python train.py --head_dim=32 --activation="silu" --positions="rope" --rope_base=1020.0 --qk_norm=true --attn_scale=0.248 --extras=["local attention windows", "gated attention", "value embeddings", "hashed n-gram embeddings", "a smear gate", "an embedding shortcut", "learned residual scales", "skips across layers", "capped logits"] --init="uniform" --beta1=0.9 --grad_clip=0.5 --final_lr_fraction=0.1 --steps=3332
Each number is 500 + 40 x the weight over its row's rms, rounded and kept within 0 to 999. Layers, rows and columns count from 0. Numbers have three digits each. The size before them is the row's rms in percent of the matrix's.

# layer 2 attention value, 64x64, rms 0.278, rows 36-63, columns 0-63
104:476532547508458512498437570414543472421455538488490469521484528509469604481485518504473530582535519424577513500520517448505458490464490490548539558511479502502478542420529460506476472484454536
108:548506438569448462461502478503494499395552522489511530513465480567506486532458423465463523456516528526534445486477521555552529422507461517551482508517438570531473458542451559454481474531526514
087:554481560561520492486491543465485470455519561530482497528481455486506499544447504507456520534560525499566488462526455438470441566505489473502484555510484446558458541352490492479466539479521542
086:526530450563551508499505486528488520555450506430511494552504531536517502472625483463554464426487502508446504527519499542517526476481534519465554574538524474474495438570538514507561503406504534
095:442548478437487441547553505550589462568547491502490520452462514562530402499504469530503542545436411561439482509528494536490471474500527540520500476494517465479535482553495492493467553544470512
107:427476520459472463559453493459552442502460457503451412403481391463482509524444426545520543500458489538477477501528506525513543425484528485558517453499457477456518484511498490471456497495504498
101:516494519516471522442582444562562451512538560511525496454451497528455552527547562442475529493517428411509513465452464440527455509505498453469495548469480477508523484433527524557495442510558504
111:526505501504515507524507466592513486536545501488490490500488448566505453559481467506505499459496448401427455461543514602501521410560487504505492499500475519497501466531415547495557465484582524
082:501527561527598477516571563483558452442436525443512428515484551514484508483541548489515522499450565518521496505456462467531495505473568526502527517510514498480493467490567524541431544426438540
103:441436515469504519559453426475441517527427443547430491441511465502458488509483516521576470473520517552514515527538462536460506576498488447465470456421478456501550490527501459525467422535500491
098:506522530518477485439534453551478526563498505527499441499540442489507511525547524465498506555551551433449493522453516496493492515582452559409504551473559588499452522479517572479558512517559525
094:495508511533529488484475559397563490494440491496542469532540535511574513430504617551521469499486509441513508567486530509456490564445553521441479498540506485500477529496522467504486537491402517
117:505509440514505489484520553546428550525463515460484556557493539419463494488603523480458479502508490528509533498505486415490521570511547546519555552527574477484505545451581444483518528494445506
108:476488493506506503545409535474449558482357437505512574473539494488484529500515540554570520500493453494546529552549508490469532506504482457538523541477493465479537510451551456523543490440436492
087:482460523414504569449528474483497525579513567505461541531500519491453572533499544476492518592555504469497517499494508440441473552544469547506480505483556462578494539453507507483506460570476431
106:417459484560506524537535455563473525559463474466458530494484485541478487478567464513573497421557509499469516533517433577518541566531496503504507554449542504473505460533506529506566430474508561
112:414486564472467464500524509391594432433467485517506471444494507504497564475480523504505568593548483487554503498490464436503486526426525430530484515455462477498528490495524468504481484482500476
112:441451511460475570501519439532391524555482460507461515464532471508441525476500441481505475515530571534461482513478487537516558579528397502456525464438516526518493482560480541461518449519503492
108:487525562474457533533544451614554467597527541455549524497513541578507538530540445521518543509501442422459485509545497545530492472530472514559512455550467497502496447540482556504521494480494502
093:435538553511514463514551524522547498547458518508501392537522511494513454445545512510568522519438540446498487572466534565514507521508517528419541496565546559442464453504535548501545508464501535
097:424493558497425501530504507554481519529512446574458533482528434508503451450420501556496551583478510458483475556441542533513546510508437546451478477473505547481490501483486536439544550540503460
101:427534501490530435507552541397586407469532535496496446536426528470484479493497472472493493480446572569525497481487468492527524478447566514496478425502470504518469462535505470489430512508492485
117:526494505416467555463491459479441498537459500510495492437570518523515639474488431494477429532537494566479453452506558477535494475527449477545533485511519502527472490549486526535412508514480495
093:475504413487472503495517476475588474512453469447546517475458486533465559535521477483484524430540449508504505445570491498501532430497459461588490533425443455512545445450491457531482442462480529
111:460464502390511490498519543485495517517506530517494462491478510508434545442471507501458525578586468569536525488484518422513497591496471481513502438469503520546514573475510476505449518554456412
097:572498495459534490439562460520474507485530487514495455492552530522496532494520541459503470505518553518449460499450542510461425519530431528389503524456496581548462508589481577492454536540506504
078:441464543538431482519521540597505552469517502553430484513500467513506435502419505521445567526544432491561524499497490500468440512518491537493471485487491574509550555464445519443492476569488469
113:586552514444459526484476535430537502440556495506543512516536533459548518569487466498437504574557433420536475510500530494510482440527520502549479493556454503540472556437526474496459532514446498
# layer 2 attention output (transposed), 64x64, rms 0.299, rows 36-63, columns 0-63
104:533429508516503505444485440504544412515512454444521490482490462500520597473529489522512570449460537511487447504517523518536492475568524500452455513478500512507555455539465434567502399438533510
118:597473533439538407483448479526546531525481500494509569501605507528478428455486474483474474508484489517464486522532520489437571453571553471495500560507464529508481515469521477542507560537544532
083:524461481482499516492490456543510409518515539475548535528526452528530514545550470521534487450471499554478445504439519543459511525581486478499476468488446537562606518566485408510481461439470539
088:483519508448500514491531603452543509500452487493447497528481508467478500480429560509459511546482492468527530474540500483595441437411558570545526453501445412519486477453503517471511486538536481
096:455479443553494456516492515440540563446517467546503469433498541547503464507440510520537534538497488580531588499491486517465528506505505486506525493552554458454528523449513600558467582522456529
087:490475499565489460499491476511533555515521504546493448472465480481451524442494470524559565510474438537502479540527533565424577548586456405450505458487526474491499444455543462545530549501495523
097:473522459499516539576543480537438513524441521472474492488478564556473491530520497423538511474525560515391451528529488462550496515543538441477451528505420471458537528427513492454513426490495480
112:525582442520501437561450548500511548490464574521459534518534533466499444518423498486518475517515553497451519520541544521478563473552493472511507500522439519478542532424545547488576569511541550
086:496415512509547506513579504507532480463494460433476434474459495491470519467491495543501582535527449534512543460552446457552446463522513527469505414489489435543539481446514446523472456503534580
103:463543515513495542480552476527448507507491559552453514546484485477463484468595516436538454509563507498512497550438500551517526600450433452486514498476530505494459447585528478446530504517471428
102:501609554503505471536466512543495518530403486461489443552582494555530491516465466529438462501515563446446468479547514477482519481467479563531510528505469565463537535463478518434500464492436496
092:420418466543529516403520491440540505475508442492516467449445466461510529491497544553443501493515501502566542477481435462528455490514517580490511444452526511588500487509455510512470421478496498
114:494546515483499511483517565491529456526512458461491472505459509505517556582483540494493527514487465432580486445493502484549375487412560478551495453547514448519466540546465477466468477541431499
111:448503480526488529442528489495502442510543514467463537543440440390510549502569536445507545514483525461574513537497509524549441521507491495564454491501541453529442482546530430517573445489485471
092:514569504483490563548497438493469492524482513516498486481534531559560527568523496527494438480523562459488457521507488538439487534453464520474463582481532567464524486593441588458497456467457460
115:470584545481545468539580563501539533515418586501437515554526504444474467452507528491507532527542523473463524473483504509545470535415544495544499472491460440498481499504574480447558499539474481
109:460368531536510530471545434520481494489510469504513476454467502508484575427589485502540544477500495553460478530480470519477523538603512474435456509509515490489520459489487484571529426464495493
104:527603586482499514551523507549479522528463559536449549554593491514490479482516502500465460521523520442481480477514513513471536541417462491504516582462528530480456460561512546450525522504446442
105:485562461541495467585518511490525535430448531483438530475525549477526479466426503534555513475495542517411542438568504496481531431513503526517464557490476463429520497466536582531530521514547518
086:437514522555511442498538564467559555489433454476481442514484482526473521472433468562459514541485482472519548425584483459556489475475516613531542462473504501464516476434502517493473461507518501
102:481545520561522439494451471480490528543501476544541539494571483517545455496515461559486511538515508445524486490543500501448554521524440515535537565520549610446486523502465559518515562481416434
106:488393518502498477509540491484513536509508426514525446455435516549443491476474506582497529518512413553513522468494470485470504499525560504420531437488500455543489438483511503570408517514558505
107:562549524488412551513499440550457494454469539469438530513565499458499503434455531450473491452483514525467431456512538504501542493491389476451429586462534482499500462507506520496510467503525529
088:503459405457514529520527471515552525483484533498479517519492505452456557436486564441537559464473544535482545536527526505486487496530557465433437517521417426530466470447567459542568490513506488
113:533459508523479526519519403512436470505565511519525454491520454536498530513550519471525513457500496454538476502505474517444491603499480446466465566469582527432512510570442566558447501477457480
095:517527534468512521547483489522464504478455484420518455520612480585478468458470506493416421488539552484472466508515509465470556489442453556455531559494480557490504523515448548427482480464490507
089:511510527540541435491485469505489513514518530508539512493542492553525490525539447486530536472489502467524517557513496499417536580574474439543509540551519627452511591566469486492508569521460504
112:540479454504448502493434459511534459454560418491546508464505495514584522535485452486501517441476538513489471521465479541458521429588493518460470583489525555510500527494406511552499460447535534
# layer 2 MLP up, 256x64, rms 0.289, rows 0-21, columns 0-63
106:460476550477494575478441443510491497474500536500500457493481482529597505500461509554471527535496499522489444502537533505401531506470419502465487387483510510510512448556489493506535398547477452
083:501478473442532423490524456451560505512523542467506453496554526471535451428483519461515528482451580502500419531485604526454482499487502439537411474468541474536505453561494498506480463460486532
139:510449549539541532486561481500470500401452494438521514508512502498535453541510406544456502585532527494531516539436466490457497517569449466527505442438540508530508527526479465496549455503586489
106:499415476566471513525440486557439567533517535454463531563489465493539542552492524490519510477570478494495548474512528461505463574526455420582488473511569462506493515504547550536565527512513528
090:477561580471536517477515463498477519495440490496514441476477500455561589477544505533502500463536466545494491486436463517470425501513466496494524547487565495515516468537507576504446430449431598
097:521456500490434476533572487522490512426503484455557587531588457476511464536438549529459484508518483531552493471453519494563539530508448495503446541518492537574514481448456508567522496434503557
100:457471606582504541461491434495540535546509521408455489485557488536436489512420460488504497465511577483461518544441480524497460508559464483520460491498444532545458500467462541542506501540514513
087:550532575522546559530452460513511504498484470470548468497516475554460533531446502483503480588461530462462495488468519427435456436526476546430449512576536422494493473510485470546562462495511540
119:437497596546415518492497433481524495479450443482456515430507468411513567471547511521487515533467424455472473488533487490527509533558465486459570469478535510485500546491491439496447454512532467
106:484481494561472425502505472492503545455524475439479450460552546535464579499545502438521520507578518498517450507447459427509450505492434399486528506529550531481562494502546512493441489437504537
107:471450455504500491518483486549465560489492489418562568525524491522440479528523534457499559430518437522494537451501512448464444557563472488566529501494538531560554551572492549519512493477443455
105:476454475529459509504562488483480553498491532465456494462539472457506472527538508525478475530462549455531435498416499362548469429447528492475479480540511548487507473484417527468488434518539450
093:506452552427493473466552471504532522544502523528473432482551519579564496443462539462519527472501523495498500570425544455473398467491460505506473469502502540570516442538446457529519548515466465
099:466512518516514538609415477516452484474489488466516505578483538500483500523472518557490504457485533515468503440486475448492585470538546499548466509557532500483562517478485498529536506402386498
086:447464446524487491510473541478463492505388488440509574486499501481457474576486534522549496442466436519442498511521527474501495496474476431531486520449519549494589526554551447509562449451457509
107:486497466509453507496443543539523459547550506460460535437525581464485444551566492497531623543522426448513446538467517475494494474503499452498509450489568483515486507511494439523493501463516587
087:451539474474538420469529509447425529545542459503551515559512537489553413486520470489548546532524503452494486410421527478522460552511474502460476463496481467507523456537489511567489440480435465
098:500479512480540405513511496444522454450422473435472481442512570451434529514531523504507595484473452512517479463506543464465544502513512507482430535491528526496514528490575502466458480452478601
098:525537444460545577503454490579421565570520539519481482470524533456514464506584519469515520500477463463471537560447548442493482550589489520465485439509535486506469521523506511565472535515538518
087:571503445510434430524543563581492432443556535460552546569513571486588516484476557486449542477494483501481526482510488490527520562506485490507495528512573529528536550534474499501512465456520534
097:512526423482476467592504478499484487498507483447435541467492540524546512551464471461549579477480478402492533477533567532464466511474479440471455513433478437466562568502452527505538487482536521
089:457429492518518490512531414512471531493482453516459475430503461493565481475493507585515495404465467482544472400514492458498518439461474442476524497493522460563509547552469498483493443434452505
# layer 2 MLP down (transposed), 256x64, rms 0.302, rows 0-21, columns 0-63
118:480442460544499431447550421523449542552506523478534510555492457561550492439582514500506483505442488482508552557590518552488486503482488473499535527458472477546448470557502454464553454528518528
085:527507504539495526522496574516514502512541462468492595453441494496514502539556502498517478423515482566443555435521528494511468544532528530469588504511491532483581504560579495499555487572559464
131:561460501506542520470557536496503509438500487497536491506468506551556410490541457581526549549451561499533512517532441535441502557497441514556496498462571455511463517508500530484503452498605538
101:558460518548533544497479458588435574563497477457458523561526457534499469503454480517517494395494493469454552532550435453500524478528541542517546508520537466524489467477497530565485515435526538
085:460552531491505493448537537467563512522522507472459487493480555457531572498551499460454485527593553584525511509480545506491491456537473448469522524461546513482435481504493560495530548457596581
100:491545485520577483518497549493504502492501511551464469439416512499503496464572497437524514488534535503502550467463452514423449471511554565491486443453507496426565527541530519498487505605476422
098:462482519543510471491556527454528485483541460474422506504411449469489501449506493551535464416491542469457565549480449539599504531435560509473493559483515517537423509512518514445544529484499496
077:523554528445457429478485555471520439511491472534439513475482478440544490512556561479552579566541431469531516479557472580525492537455495511527505526518437505531536527442456551559488525516513510
162:457499579522484481509495454471557450460455453487517513460531468455549516512435583509474543467494500443471475467496479470574506505514435483474584455464537514407472562523521444446463474502529460
108:507560478493535481494531501479535517523528553431485475579523556516539563468599538438577511448549532445495538503496506484567475492488441514512560560460529488465516430492484537530544499466556535
094:525496469498469513506515537610460594529454414523537538537513472561498460484471527436529508385550515516463525506499504513536484460472538508496453479471479527458540435502477513533443483433476481
098:504499453538504509542518461495486453461468484504544509490549470460472491518502486466432475483456537476461472508413444423524417447403593520483484462540484545438522440494425532488483462477503488
089:470476484503466561529461557470517449450508484467582548418480494448499526504503555488465466506535481548518549504565525526559559535440581479537539502476504472432538457497496572447545461491517451
102:529459494488479474516541499544390557507451555459519459521467441504572487456437507517505468450492562558444475520531497526425446514569538428515506515526443484518470533519519459489464464457446491
078:597583440491502494509501557510539523540476425491528427495517405535433456522503458477487446461493550491514502513477492562535495463486552575500496474435440452492504470530452512484450464517493486
102:545482485476502496489536491527526438633519467500519455506502428530425415500555496528521494449434428464517517486495516548546551569480493519508516510482503513512576441538461450514479544502496549
079:519524566469425582487474499526620533452552459474488488532523470458475541579527555499512544501516450546479428537487497477482494513535438466436535487531514518488520481420502521513521573505523499
104:557524461482548519485533472569438477522542497443505564493479468506518440488451528515467500409517526413451467448548558512452514450522485507491524520450474498553475480464509457522506471470554609
098:614471453442538598448467459607464540510537514502544506485508521487497483481486546532475485474545494473520540550499490504453512523516523538434592497521529514534500520451489541589513480525483514
091:437530498476448532569486501482535546486415449562485487462454454539487481534535485503570579471520480546487474541435495502427494504446511470464450456509424457499499486553550471540464471515431521
103:436499513576491474458543557519486488584486511511543488596556530479471525459536527497509515537472497504500461549471451530515563446499438527516559502571564566539518407487546455480506509505525512
098:515515504528486501511491538492431521500516543512581478481522493469479479389480517403462508474505485500538471413528524500451456478415503478514542507585501521490429556431492451513456541545522460